python train.py --n_head=10 --head_dim=64 --vocab_size=32000 --bias="all" --lr_head=0.0141 --warmup_steps=200 --schedule="cos" --batch_tokens=262144 --train_tokens=753700000 --steps=2876
Each number is 50 + 12 x the weight over its row's rms, rounded and kept within 0 to 99. Layers, rows and columns count from 0. The size before them is the row's rms in percent of the matrix's.

# layer 9 attention output, 640x640, rms 0.0686, rows 431-518, columns 80-159
103:64 56 46 45 52 38 53 62 56 31 34 47 58 59 37 72 43 39 52 56 59 47 44 55 71 58 64 60 49 70 47 51 52 27 70 51 56 28 39 43 46 56 68 44 67 52 57 60 48 47 43 55 50 63 47 58 46 40 44 36 50 48 45 46 60 49 46 68 33 34 57 51 33 30 34 41 56 50 54 58
101:45 58 53 59 50 42 45 60 70 80 69 69 50 54 57 43 56 42 51 41 70 24 52 60 15 56 35 66 49 62 48 56 45 56 65 47 37 48 61 40 52 47 51 51 57 43 31 64 62 47 68 44 38 52 53 51 48 52 44 54 61 41 50 35 41 58 38 48 37 55 71 51 51 49 45 37 47 46 60 49
096:61 65 45 42 47 37 72 56 62 44 69 55 43 41 41 31 45 60 76 69 48 63 66 44 58 36 35 34 43 29 53 45 56 60 57 50 48 43 62 45 72 57 76 48 46 48 62 57 50 60 51 58 58 47 62 40 54 47 52 67 49 71 08 57 30 47 68 63 48 36 39 53 37 26 50 54 35 49 39 50
102:40 38 48 40 67 41 70 39 42 54 49 41 50 53 36 42 53 79 48 25 57 66 45 76 40 55 53 36 30 40 48 39 50 26 50 49 57 47 37 56 40 63 30 42 63 57 48 60 53 51 64 45 36 42 55 49 39 62 51 54 48 47 48 52 54 60 55 47 45 46 45 30 47 57 57 30 38 49 71 62
106:57 55 33 27 53 45 50 48 62 65 48 49 55 36 56 33 54 43 69 49 61 30 62 58 55 51 48 29 45 66 39 59 69 42 47 54 48 49 64 54 56 65 36 52 46 31 55 28 46 58 59 52 48 59 55 51 39 59 55 32 58 45 57 57 65 48 46 56 58 50 61 31 68 48 57 36 44 52 40 34
100:36 51 44 32 47 40 44 70 57 43 63 48 51 43 51 35 66 43 46 38 58 55 69 59 40 34 51 33 61 28 59 67 56 69 41 44 39 52 73 42 70 55 54 35 28 42 47 51 45 51 45 45 54 36 65 55 24 53 45 44 68 57 54 53 41 37 60 45 42 52 65 49 59 44 58 60 47 50 59 48
101:54 61 49 49 33 30 40 53 47 42 62 33 39 59 36 53 62 38 66 67 68 44 47 53 54 54 54 58 71 44 42 42 52 57 56 42 40 38 45 57 60 35 77 57 51 20 40 60 42 60 69 45 67 46 43 48 47 61 44 41 68 36 63 63 36 44 44 60 54 55 51 61 54 33 45 35 33 50 37 39
102:65 58 65 52 38 46 51 27 65 58 43 62 37 59 68 46 64 45 42 37 66 37 53 35 54 35 31 48 41 54 48 52 42 50 38 60 40 50 60 57 67 38 39 83 50 35 43 23 53 51 39 54 47 58 55 57 39 55 47 42 38 42 52 53 61 44 53 51 53 27 48 47 46 54 45 38 46 56 47 42
096:52 72 40 55 62 43 42 65 37 39 44 44 33 60 53 38 45 63 54 34 65 45 49 70 34 69 50 53 39 50 47 52 50 52 41 45 51 55 40 46 29 60 60 42 56 53 23 49 54 53 64 56 56 49 45 49 29 58 52 61 56 56 63 22 45 48 60 47 32 45 53 53 63 63 41 58 50 57 39 52
102:44 39 59 51 49 52 46 54 43 53 55 80 45 56 39 37 37 58 46 47 62 36 40 38 50 62 67 74 29 45 66 40 62 57 66 52 50 40 68 49 51 44 50 52 32 46 44 51 46 44 47 41 57 43 59 44 50 49 49 62 50 60 48 67 56 57 66 48 48 49 48 50 35 40 42 57 47 48 52 64
100:49 45 60 44 59 46 42 60 26 40 53 39 42 60 52 47 48 36 49 44 29 40 51 64 41 37 58 60 50 36 55 48 68 50 61 42 31 54 28 41 48 46 35 47 56 25 31 42 61 56 30 55 65 54 57 48 56 47 66 72 62 57 51 70 51 57 47 58 45 50 38 38 42 36 42 57 44 37 31 31
094:71 59 49 61 61 69 26 27 34 49 35 37 45 63 54 46 43 24 39 42 45 58 23 46 49 42 36 54 55 57 53 49 32 43 66 56 59 43 61 62 58 43 47 50 51 57 64 49 53 46 53 59 67 47 37 43 62 50 50 32 45 70 63 51 55 61 40 53 48 42 53 32 49 36 68 36 48 44 57 54
098:64 22 49 44 46 42 37 22 33 37 49 37 40 52 68 58 40 47 47 60 48 36 55 76 54 63 63 66 58 70 48 44 38 60 35 58 68 24 36 41 60 54 71 46 55 88 78 26 46 46 43 39 61 49 35 51 43 67 61 58 44 64 54 64 48 50 60 73 64 75 30 54 36 54 49 63 55 54 63 56
102:59 64 55 55 22 44 60 30 59 68 27 49 67 57 44 35 66 39 47 53 65 64 67 46 58 51 41 42 56 54 40 48 55 75 35 58 54 26 62 48 57 63 23 57 55 41 69 59 56 35 60 59 43 53 49 38 48 51 48 57 42 37 52 44 66 47 66 37 50 47 57 49 44 36 57 56 39 69 36 49
102:41 51 53 62 46 46 52 66 30 40 62 65 49 31 52 49 26 47 35 58 45 44 38 56 50 49 47 45 52 53 66 63 55 60 57 32 51 42 43 45 40 26 54 55 50 49 60 35 66 46 54 51 68 49 35 55 73 42 36 64 57 70 58 51 45 47 50 45 39 62 62 44 61 54 31 75 74 42 53 48
098:56 44 44 50 36 39 43 67 49 50 49 53 16 57 52 42 45 30 35 53 65 42 47 60 56 39 58 55 62 56 57 27 66 38 67 71 36 36 63 76 41 40 38 67 41 47 71 49 56 41 50 59 29 42 69 41 57 51 44 56 28 86 58 52 40 58 40 58 62 47 53 42 50 59 56 46 32 53 57 67
103:32 40 78 72 37 55 52 61 53 31 47 41 62 61 69 41 34 60 59 58 62 47 66 30 34 65 36 44 49 63 42 49 51 45 49 58 41 48 51 45 47 44 52 54 63 29 47 58 38 48 42 33 61 56 47 36 47 35 54 40 42 56 24 59 55 56 62 61 52 55 66 47 28 50 56 29 62 44 30 48
100:57 66 56 57 51 48 48 69 46 53 60 74 42 15 36 38 42 44 55 40 48 29 62 73 64 62 66 40 40 41 47 49 38 45 37 54 56 50 64 63 53 64 51 54 75 43 47 48 68 46 46 38 56 63 47 63 37 44 41 60 62 33 46 52 62 62 64 66 52 73 45 64 65 40 53 50 59 68 46 41
098:62 22 69 31 65 36 49 71 51 53 63 71 44 69 50 48 30 58 58 50 39 41 76 36 59 51 28 69 51 34 54 62 55 57 67 47 31 42 60 80 80 68 42 35 39 45 51 51 46 53 28 26 51 59 45 55 53 63 44 65 54 62 55 63 44 41 46 50 45 48 59 50 32 46 43 52 59 26 44 53
100:35 33 48 45 53 45 52 43 43 58 47 55 63 45 31 51 41 53 38 66 77 59 57 56 61 57 52 68 43 58 53 54 31 67 42 43 33 41 37 56 70 37 52 32 45 65 29 51 50 41 53 47 62 61 40 39 43 58 67 52 43 49 45 54 46 48 56 41 53 45 56 40 57 61 37 60 51 45 40 50
102:25 49 44 60 43 30 63 43 61 50 51 57 48 65 41 56 59 34 49 58 44 66 33 43 60 51 36 35 42 39 42 56 42 35 38 54 47 62 59 21 72 75 53 37 42 48 82 56 51 59 60 45 45 53 44 44 34 44 43 54 46 43 40 42 49 55 61 65 54 53 40 50 35 38 45 40 27 46 36 57
104:51 78 39 48 49 51 61 45 60 55 63 49 71 35 42 40 46 74 76 42 26 24 46 53 31 64 46 52 54 56 41 55 39 46 45 58 40 57 40 48 42 40 69 65 57 64 35 33 60 44 56 35 45 57 30 51 52 49 61 61 46 44 60 48 58 31 52 55 53 48 47 42 68 32 36 52 58 47 36 49
102:37 56 62 51 33 55 33 30 41 40 47 45 56 61 48 45 59 32 51 74 40 46 48 64 65 40 50 48 50 50 64 76 61 47 52 50 33 64 49 36 42 44 58 38 39 35 51 46 51 46 46 67 51 60 48 46 46 50 55 26 51 43 41 48 53 32 35 41 56 38 43 63 66 68 47 51 54 44 48 37
098:28 64 60 36 50 48 40 37 21 58 42 73 33 28 65 51 17 50 45 49 38 44 29 68 38 55 47 68 41 24 67 62 57 50 57 40 66 59 38 63 42 33 45 65 48 35 55 49 53 42 49 46 36 75 67 69 56 40 43 61 46 56 66 48 46 47 63 49 43 49 53 51 47 41 25 73 46 28 44 48
098:53 57 53 64 50 59 42 49 35 67 63 44 51 65 64 42 55 26 44 43 63 61 65 60 54 52 39 49 65 59 57 44 60 53 65 47 56 46 56 32 51 46 34 31 66 45 63 72 43 43 37 68 67 53 57 56 48 63 36 40 58 55 56 39 53 47 56 48 57 44 37 43 45 45 45 43 54 60 40 55
101:40 26 46 51 54 51 49 41 35 58 63 60 50 52 36 59 36 56 59 36 56 71 69 55 36 41 49 58 53 19 37 51 46 46 54 71 59 69 27 33 54 43 52 58 32 42 24 35 50 51 37 55 44 56 34 49 58 47 45 57 49 41 43 17 63 58 67 60 35 48 50 48 52 34 53 61 52 40 46 47
100:51 70 44 36 66 42 50 50 31 47 50 43 35 39 43 61 33 59 57 53 26 50 51 65 43 34 71 39 61 59 36 52 56 55 45 38 44 45 55 71 32 52 44 49 56 57 44 55 53 56 50 45 45 50 60 57 51 65 50 56 66 75 36 61 28 34 40 54 51 61 56 52 52 35 44 45 38 46 72 71
099:54 22 58 40 35 51 30 38 41 50 76 47 44 56 33 51 42 68 60 60 38 49 37 62 55 43 51 58 55 39 39 28 40 44 39 52 48 51 61 40 39 51 47 38 30 45 59 44 68 63 66 50 35 61 50 59 45 37 30 52 80 59 34 54 59 51 55 37 48 46 37 43 52 47 65 49 31 49 71 50
100:58 52 38 70 53 28 27 47 47 22 49 44 66 60 58 32 69 36 58 50 42 52 30 58 53 29 47 30 38 39 39 39 58 38 42 67 41 49 56 58 42 49 50 85 41 58 42 54 68 50 43 49 60 47 41 54 35 46 50 64 35 34 36 55 38 37 39 43 53 42 46 39 47 70 53 40 43 43 65 52
094:32 66 48 40 45 50 43 48 70 54 35 41 54 54 50 62 34 50 49 58 38 64 42 62 48 44 44 50 52 85 54 72 58 31 51 69 48 62 60 53 64 41 61 60 39 46 51 55 58 45 65 46 38 43 52 32 41 42 68 53 43 51 58 39 33 33 45 55 42 52 53 57 56 52 36 61 43 44 42 49
091:58 43 59 44 48 52 38 63 54 69 35 72 45 43 46 60 46 33 49 52 37 54 41 36 50 49 55 49 39 58 26 21 38 31 28 48 36 59 54 58 46 65 48 49 70 51 43 65 59 22 67 27 49 61 50 51 55 40 57 73 52 48 64 46 77 71 58 43 38 41 64 51 33 50 46 42 45 55 29 38
106:26 37 42 42 41 39 29 55 68 47 50 51 29 62 62 41 47 30 65 53 46 65 60 47 31 50 26 61 49 36 35 72 44 38 58 20 43 35 50 56 45 60 46 59 52 15 53 31 54 54 49 50 42 46 49 47 59 64 68 79 46 39 47 56 51 40 53 59 59 44 28 36 44 64 47 37 61 40 67 27
105:42 41 55 54 42 61 54 47 55 58 49 63 49 58 58 48 29 45 39 55 50 48 48 46 44 76 54 60 53 48 54 53 69 68 60 48 25 58 49 36 43 36 35 51 34 56 50 42 57 46 63 61 47 25 52 55 62 45 33 55 48 47 50 56 49 40 50 46 57 47 32 61 66 45 54 58 29 61 60 61
098:56 63 55 75 43 62 34 62 72 52 48 70 46 52 62 57 63 29 44 52 43 58 52 34 35 47 57 52 48 24 42 62 75 49 44 52 53 64 46 42 60 65 72 57 43 53 52 59 53 49 47 38 59 44 54 47 54 57 50 54 43 57 37 50 54 49 38 39 47 49 59 58 59 61 35 58 68 58 54 61
097:40 55 45 48 52 44 56 70 55 39 40 44 49 54 56 58 37 54 44 50 43 51 43 64 27 71 57 30 47 48 55 44 59 49 46 66 66 38 57 26 85 51 56 31 69 37 52 54 54 48 52 43 32 53 65 28 56 50 73 56 39 35 45 40 57 42 50 56 42 39 52 48 28 29 45 45 53 33 58 36
096:49 55 53 38 52 41 60 53 53 27 47 45 29 24 54 30 57 52 49 66 39 62 29 62 35 56 45 70 60 60 50 47 48 33 37 54 69 34 60 53 63 51 58 64 55 53 45 62 40 42 43 37 34 38 22 50 61 44 45 49 41 62 55 51 60 51 54 40 66 41 44 41 45 43 55 57 56 50 51 42
099:61 60 47 55 51 44 40 43 47 37 42 55 64 55 53 47 53 32 49 49 51 44 64 41 86 48 48 47 56 40 56 54 36 44 41 45 48 48 40 39 45 40 66 38 40 56 51 29 50 50 49 62 60 57 64 33 61 45 54 44 32 51 40 65 67 67 58 43 55 39 65 39 63 49 53 43 48 50 45 41
094:23 32 52 39 71 45 63 51 81 66 38 65 51 48 34 20 58 55 28 59 39 56 58 38 42 50 41 53 33 56 45 35 68 38 26 49 51 40 57 67 63 56 54 35 27 47 47 56 59 53 39 54 57 31 43 57 61 40 52 58 20 46 63 39 68 41 52 55 56 13 39 52 43 45 61 39 48 33 48 55
086:50 41 56 85 54 62 51 70 51 80 64 48 31 63 47 42 19 62 30 55 51 66 48 62 46 56 24 58 41 46 33 53 77 48 60 40 39 29 38 62 65 61 43 58 58 55 60 40 52 47 54 35 48 53 50 51 52 53 44 53 40 47 31 70 72 40 37 52 42 39 49 60 56 47 39 66 35 58 53 42
103:60 54 34 49 72 31 34 36 65 30 41 53 45 54 33 48 54 64 70 60 45 54 60 49 40 47 38 55 40 39 59 58 45 24 54 41 54 52 32 55 47 55 64 52 60 55 40 57 32 41 54 67 52 31 40 55 53 52 52 47 37 22 71 44 53 55 66 26 42 54 35 42 48 55 42 48 53 45 46 62
100:60 43 53 25 53 51 68 63 61 47 40 60 38 44 17 36 59 54 34 44 57 49 55 12 48 49 49 35 43 50 59 59 46 40 42 66 51 48 61 69 56 47 42 76 42 56 51 34 62 56 54 44 47 46 73 66 55 61 28 41 60 44 52 58 53 36 47 57 55 41 39 61 58 54 48 40 45 62 60 52
102:44 42 47 54 54 50 45 52 53 54 46 59 47 43 63 49 50 31 73 59 75 29 44 75 63 46 54 57 35 62 40 56 64 39 41 24 66 43 45 72 40 46 49 48 77 55 57 50 54 50 53 61 49 54 43 51 38 42 28 55 41 50 51 52 56 56 56 47 41 52 45 61 58 59 37 31 33 36 33 50
103:29 36 45 50 22 74 44 74 37 52 35 56 57 61 42 51 49 32 47 59 48 45 55 53 53 69 71 67 51 51 42 56 39 51 52 39 45 49 42 52 64 40 64 34 49 54 67 59 42 39 52 39 39 37 39 62 48 64 37 53 52 42 50 47 42 43 51 58 68 51 54 62 51 50 50 40 49 18 53 62
099:52 34 51 56 38 41 24 60 50 62 41 45 56 32 39 38 53 51 40 59 56 27 35 47 56 41 43 37 46 46 61 48 64 42 39 53 56 69 55 50 57 48 53 47 59 61 25 55 57 47 69 70 56 51 33 56 19 51 60 50 65 52 44 38 35 35 53 60 50 56 37 39 54 41 66 56 63 43 55 29
097:54 30 48 45 35 65 42 51 41 27 39 55 49 44 52 38 44 38 40 47 56 51 24 51 48 71 56 52 37 58 33 51 55 50 38 50 37 54 55 40 60 35 39 51 45 39 56 50 54 63 43 66 80 57 39 47 64 45 46 32 65 60 59 55 44 48 43 44 52 36 57 63 42 65 50 51 57 58 51 58
100:58 65 47 67 40 45 59 73 55 44 36 56 43 59 45 52 57 42 47 46 56 40 69 46 52 43 55 60 42 73 51 51 55 59 39 43 46 45 75 50 54 43 62 45 30 79 50 68 25 69 48 53 50 62 43 61 48 52 37 45 60 55 49 44 47 46 37 54 39 42 48 34 55 48 53 56 60 71 38 56
096:53 48 50 60 54 59 45 56 35 41 54 31 56 57 56 32 47 38 67 33 62 39 46 73 63 61 58 37 44 49 66 55 36 39 45 36 51 50 50 33 36 38 57 35 37 65 54 63 48 41 59 45 31 48 42 24 49 69 60 58 54 39 61 39 41 47 57 43 63 49 49 39 31 41 71 36 35 66 60 61
101:47 49 36 61 67 54 43 61 54 37 45 68 42 36 58 50 44 68 48 54 31 60 34 48 71 43 51 63 53 72 31 49 45 62 36 45 42 33 32 54 47 40 36 57 57 61 46 50 55 40 38 42 60 59 53 32 42 53 33 50 55 68 26 48 46 44 35 44 45 44 57 56 53 65 45 63 56 49 44 48
096:57 47 28 41 74 47 53 34 79 50 61 56 50 41 50 45 54 53 65 50 35 73 52 37 49 30 54 63 54 18 38 57 47 65 66 52 51 51 42 25 58 50 44 41 49 61 58 54 55 63 59 54 50 42 51 59 46 64 50 62 51 61 49 63 39 46 67 49 49 70 51 59 31 45 44 36 56 29 46 50
099:70 42 51 73 64 71 62 41 59 56 60 66 54 57 44 44 36 50 34 40 22 58 64 60 59 52 64 51 70 49 41 43 43 46 42 58 43 55 69 36 49 56 76 55 43 66 32 71 36 69 67 43 44 43 36 43 50 66 43 52 44 42 57 52 49 46 50 54 39 56 51 53 39 49 52 34 61 73 33 68
106:51 63 58 61 48 49 48 56 50 31 35 36 66 52 65 61 70 41 52 26 41 54 63 56 56 51 70 50 27 59 26 71 50 52 56 59 57 49 62 53 39 41 42 57 53 29 47 52 59 59 61 67 40 53 47 58 50 54 41 55 50 45 46 49 49 64 36 43 59 47 70 57 65 59 51 53 48 53 41 33
097:26 40 74 41 58 52 54 53 73 51 76 31 53 37 46 70 67 29 81 61 77 54 43 53 55 49 46 63 41 49 80 61 36 27 45 55 57 56 46 56 35 55 61 47 48 45 42 35 45 47 39 52 54 44 52 67 46 36 69 49 41 35 39 62 34 22 60 53 58 30 29 47 30 60 39 28 35 51 55 40
101:47 50 42 48 50 51 37 67 42 27 48 45 59 40 37 59 29 43 35 36 48 61 34 54 42 42 51 55 58 29 46 58 48 43 69 55 55 68 61 50 65 41 42 54 57 45 38 37 42 58 59 36 55 51 60 60 72 43 63 21 38 47 68 63 52 64 59 35 48 46 70 35 60 35 41 45 34 50 47 49
101:30 41 61 68 57 57 35 49 58 47 60 54 50 71 32 46 56 57 58 58 16 47 66 16 48 37 24 64 59 66 55 22 46 63 40 44 39 48 66 64 45 52 40 41 44 35 68 41 35 43 54 38 47 38 48 79 38 40 40 60 55 54 42 59 44 51 48 50 43 65 49 53 56 50 57 37 54 53 55 50
101:54 47 62 46 47 53 59 52 38 56 39 54 33 55 62 66 20 36 49 48 44 56 52 44 55 67 45 56 52 52 60 32 36 62 59 57 47 45 47 43 50 48 56 47 64 53 46 49 37 44 18 50 61 53 58 42 60 59 40 63 50 64 50 56 52 36 41 36 58 57 62 36 39 63 30 50 45 39 47 52
098:35 51 53 44 54 47 51 55 60 49 50 55 60 54 33 60 47 74 52 50 60 57 51 34 46 50 56 50 54 32 56 42 56 58 59 59 42 75 47 46 51 57 41 66 69 31 63 65 61 67 74 50 42 40 45 50 48 36 51 49 52 50 40 24 63 57 31 47 37 37 55 41 41 66 29 35 36 49 37 58
097:40 43 57 57 69 59 39 52 35 60 32 37 46 65 34 27 99 37 51 44 39 44 31 40 61 38 64 75 43 71 41 73 25 59 30 61 47 49 55 61 70 49 56 26 43 77 44 43 51 55 50 61 40 70 46 55 44 43 47 66 69 57 44 60 34 36 59 54 53 59 59 39 65 63 72 37 53 55 47 62
106:60 48 65 52 28 63 47 42 62 54 78 51 53 46 38 41 60 46 40 39 48 22 48 61 43 45 67 51 23 58 39 51 60 55 53 42 53 57 54 57 49 57 66 44 58 55 69 37 68 46 38 57 61 50 66 54 39 63 35 49 68 47 50 47 57 30 30 63 63 61 54 60 37 47 52 61 52 30 44 46
102:52 57 41 56 55 30 65 65 51 43 45 49 58 53 60 19 34 56 51 41 67 57 53 45 58 39 45 28 50 58 58 57 52 33 55 69 52 60 41 40 62 48 42 58 53 59 41 46 50 25 36 54 64 26 48 50 55 56 47 65 30 44 30 34 55 51 46 61 63 49 62 51 46 71 46 60 44 54 50 29
101:46 71 31 56 43 55 54 37 42 42 39 44 38 58 30 54 63 46 72 60 57 41 61 82 55 51 70 45 50 23 55 58 36 29 49 33 36 72 46 57 71 37 66 49 56 45 34 56 44 54 53 50 46 30 45 30 35 64 46 65 57 36 48 53 41 54 49 48 46 32 36 58 58 40 44 58 25 54 46 34
099:41 40 57 47 42 57 62 64 57 48 61 30 60 45 38 28 43 46 41 54 67 71 28 70 46 26 53 60 48 67 57 54 39 40 61 47 49 64 43 58 51 52 51 64 48 58 29 60 46 39 65 43 44 54 55 54 45 52 57 40 20 42 54 65 58 58 60 63 53 40 53 65 47 57 41 50 48 59 65 55
097:60 54 42 50 42 64 44 67 62 52 63 67 45 48 46 56 55 59 65 50 50 43 42 49 50 47 33 43 42 27 49 44 56 59 39 48 39 37 50 47 47 56 39 64 71 43 41 57 58 50 66 37 54 47 44 54 61 52 49 49 52 39 58 48 41 40 38 60 43 49 49 63 47 56 35 51 41 52 38 58
096:43 58 37 60 40 55 86 40 54 37 55 67 60 69 58 50 36 39 51 50 27 56 47 34 52 66 43 38 76 51 39 30 51 49 37 56 52 69 30 35 34 52 73 56 65 79 33 35 56 60 79 27 55 70 47 37 57 41 55 42 48 38 60 37 75 43 55 51 39 72 42 41 31 57 27 42 69 51 61 70
100:53 70 52 64 52 53 50 72 68 62 50 49 59 57 70 51 40 48 32 56 68 37 45 38 45 42 33 44 62 66 53 54 46 55 30 50 50 64 47 49 46 55 41 53 52 35 45 29 69 71 35 53 73 59 46 47 35 67 54 64 42 36 51 57 53 39 48 48 56 60 55 42 43 50 49 27 63 47 28 34
102:51 45 34 40 54 58 39 46 59 44 56 70 69 56 45 36 37 42 34 31 31 45 64 38 42 36 47 75 60 69 63 41 41 45 48 49 56 54 40 52 59 54 63 54 46 55 37 57 45 39 65 49 46 53 48 46 58 54 39 69 57 53 64 50 65 44 43 61 53 54 36 35 61 46 48 62 66 49 34 59
096:70 72 75 40 52 75 41 63 53 52 57 62 46 39 65 54 50 56 58 43 65 45 60 67 69 61 56 68 37 39 60 44 42 57 45 67 35 49 54 62 69 60 57 54 57 54 59 49 42 54 63 58 65 51 46 48 60 30 50 34 48 44 19 50 39 45 46 26 55 65 51 47 66 56 35 66 32 38 68 58
106:58 52 53 50 43 36 41 67 44 54 65 49 50 58 35 49 47 63 47 57 33 64 43 37 57 55 55 50 46 60 56 43 43 53 60 57 46 45 48 35 55 73 63 46 43 30 72 34 56 42 57 53 55 50 50 63 54 60 63 36 70 53 44 52 55 42 48 71 44 62 43 49 56 50 49 59 32 39 39 36
107:69 45 64 46 56 52 53 56 60 74 40 40 71 59 61 56 73 52 45 65 51 50 68 73 57 60 44 46 62 42 52 30 57 50 44 63 45 67 52 63 67 59 30 61 51 39 46 56 53 53 42 42 43 52 51 51 42 49 52 48 50 45 57 51 49 49 43 60 46 50 68 36 42 46 42 47 37 48 54 31
099:57 40 60 43 69 63 37 51 61 42 23 43 49 51 56 33 54 44 54 38 45 35 55 64 68 69 40 63 32 64 65 53 54 47 50 68 51 36 72 50 65 59 29 74 62 47 55 41 44 47 51 40 47 55 56 51 35 64 56 30 44 40 43 49 46 40 39 68 48 47 54 48 56 35 51 40 46 57 44 43
104:27 57 55 46 13 46 60 64 58 28 52 43 44 52 43 24 43 52 36 61 52 47 38 66 71 55 75 41 35 37 62 26 39 65 43 62 78 53 38 73 55 54 68 80 48 55 36 55 46 36 62 43 40 32 50 42 55 65 51 57 42 57 53 29 37 42 49 39 47 34 49 70 40 64 54 29 46 54 55 51
095:43 56 45 58 49 50 47 45 45 43 51 48 61 30 54 43 65 44 45 48 57 45 48 38 68 51 42 54 52 25 45 46 40 63 46 67 50 46 50 41 39 42 32 73 61 46 48 60 67 60 70 61 55 63 49 45 66 62 47 44 43 63 41 58 46 57 48 56 38 45 67 32 38 47 50 45 38 54 56 57
105:56 37 55 60 18 32 38 51 36 34 58 38 37 42 45 49 66 74 70 32 42 26 63 69 56 51 70 47 63 43 51 40 54 51 57 71 53 44 42 64 40 47 50 42 54 46 63 40 47 37 29 38 54 43 47 27 67 60 30 40 40 45 52 61 25 58 57 44 52 51 52 51 37 30 43 72 52 59 42 59
101:61 45 47 32 37 67 41 53 54 31 62 52 48 53 55 47 26 50 49 51 37 30 52 45 57 36 42 40 38 58 46 55 44 50 60 55 73 49 74 33 53 45 28 46 57 51 31 47 67 57 35 42 48 46 53 60 34 58 50 48 59 59 54 40 38 50 54 49 51 69 64 42 29 65 44 38 52 39 48 41
100:62 63 66 62 53 65 59 67 49 55 40 50 47 53 38 29 63 82 55 27 54 37 58 66 61 38 48 67 78 62 34 69 27 47 52 58 47 52 10 50 60 48 55 67 54 63 32 61 57 48 57 42 34 30 52 47 38 52 51 59 45 28 56 40 45 41 47 74 53 45 44 28 55 45 33 83 53 60 46 60
102:41 40 47 38 75 47 76 50 66 55 39 46 47 60 68 69 65 36 54 55 37 49 55 70 58 45 48 51 59 27 30 55 47 52 50 39 45 48 43 56 34 36 46 47 42 40 56 45 52 51 42 52 32 65 27 46 62 55 48 66 67 57 51 47 43 33 45 63 53 30 48 72 47 46 65 39 44 55 44 58
096:56 54 63 26 41 36 56 58 67 31 41 51 68 61 48 37 51 28 66 59 25 47 25 49 42 67 39 93 51 54 42 35 63 36 64 49 41 65 49 55 51 36 35 51 62 55 33 44 47 42 60 40 43 34 52 57 39 57 54 55 54 42 56 64 44 57 58 36 48 44 35 61 35 44 43 54 48 30 55 41
094:68 57 25 50 56 56 47 50 45 66 65 51 45 60 46 51 60 66 69 53 55 54 31 64 66 45 59 37 39 51 44 41 31 44 46 55 69 39 49 44 53 51 58 56 38 45 79 47 43 49 64 52 47 42 45 50 51 56 61 64 48 59 46 42 35 26 69 45 61 59 25 61 54 38 40 45 43 41 59 33
104:48 56 48 64 29 48 40 49 39 45 46 59 41 35 42 54 59 37 38 33 71 45 46 51 78 37 34 59 62 48 78 65 56 46 43 60 60 62 37 24 37 51 59 46 36 57 55 50 45 46 62 58 77 52 51 23 57 27 47 66 42 42 55 52 31 52 48 45 62 43 54 71 54 65 37 50 58 55 59 74
097:38 70 47 42 31 69 34 67 44 53 51 57 53 66 68 47 35 56 52 48 23 63 46 49 61 52 46 70 12 43 58 46 46 69 57 48 36 46 40 39 35 52 44 70 55 54 48 54 45 40 62 53 47 56 58 52 51 56 56 76 38 47 56 71 41 45 31 63 46 38 68 61 39 53 37 38 63 52 40 39
097:53 43 64 39 54 40 49 49 49 60 33 53 62 38 34 60 51 41 53 45 36 57 27 24 49 43 56 50 51 67 35 42 50 40 56 56 58 42 47 48 40 50 52 37 70 65 50 50 46 49 76 46 37 56 56 36 25 35 64 42 46 52 60 34 38 56 54 58 64 56 37 40 51 39 47 32 37 47 57 59
094:63 68 34 37 64 54 50 33 48 41 68 54 20 51 44 59 55 51 46 51 51 41 36 59 32 38 51 69 35 52 38 31 26 31 50 56 36 34 43 61 54 65 52 50 31 45 35 59 71 45 59 51 43 65 30 52 39 51 54 57 45 55 68 59 40 31 60 45 41 45 65 54 71 45 39 73 39 60 39 55
097:58 60 44 61 62 51 55 42 34 75 31 48 53 57 35 43 51 51 46 51 53 53 49 51 57 60 45 59 60 64 53 46 43 52 51 55 59 51 26 61 80 69 34 41 45 52 46 57 43 48 55 58 42 57 50 50 30 35 41 51 42 43 55 65 52 80 57 67 56 35 54 34 44 44 26 55 42 51 39 64
100:42 57 41 54 52 39 60 32 42 48 36 64 64 31 36 56 66 45 47 44 47 47 42 63 64 45 43 56 65 58 54 50 60 47 28 26 53 57 58 54 49 54 54 30 36 64 58 38 54 51 48 45 64 52 39 60 36 47 52 55 62 67 63 53 62 59 54 56 56 47 62 47 46 58 56 51 64 31 40 61
101:55 52 42 52 42 48 40 45 66 56 47 41 50 36 48 49 42 69 29 75 55 38 71 45 66 63 60 53 60 44 51 46 58 67 35 59 41 63 23 31 47 53 61 44 38 57 26 52 43 36 65 51 56 57 26 33 56 53 53 56 50 48 59 52 56 54 36 49 47 46 64 52 60 52 32 51 74 59 62 50
098:52 75 48 81 55 54 54 60 31 52 57 52 38 69 45 34 34 57 52 34 47 49 46 49 46 57 51 52 66 49 81 66 26 59 37 44 24 66 55 44 64 24 73 63 47 53 67 50 52 50 53 50 59 46 64 33 54 56 53 44 48 47 45 56 55 52 35 42 22 63 34 39 60 75 47 63 53 34 34 76
103:47 42 53 40 64 53 45 40 64 57 39 41 52 54 45 62 75 55 43 58 56 61 47 31 52 42 54 63 38 30 62 53 48 61 64 63 71 58 57 57 36 42 56 39 56 42 60 39 64 63 60 60 61 86 42 44 48 50 53 27 46 32 55 46 59 52 31 42 47 48 40 53 53 52 55 36 51 56 59 55
096:76 51 56 74 39 62 38 49 56 66 14 25 59 53 58 37 49 49 18 64 27 56 70 60 52 42 66 41 67 77 41 53 61 46 58 40 25 35 53 38 36 47 20 44 26 34 47 49 38 44 51 59 59 57 56 38 38 53 45 66 53 31 32 53 42 44 66 52 63 37 51 54 43 66 71 60 44 50 47 45
099:31 45 48 44 49 69 36 55 47 45 53 47 73 49 54 53 67 24 24 41 55 48 59 66 37 58 59 36 25 54 51 56 25 67 34 47 51 16 47 37 38 47 58 48 39 46 50 47 58 34 70 53 34 45 28 60 31 52 46 56 57 37 58 56 77 49 44 45 55 43 42 39 49 57 51 47 54 57 37 60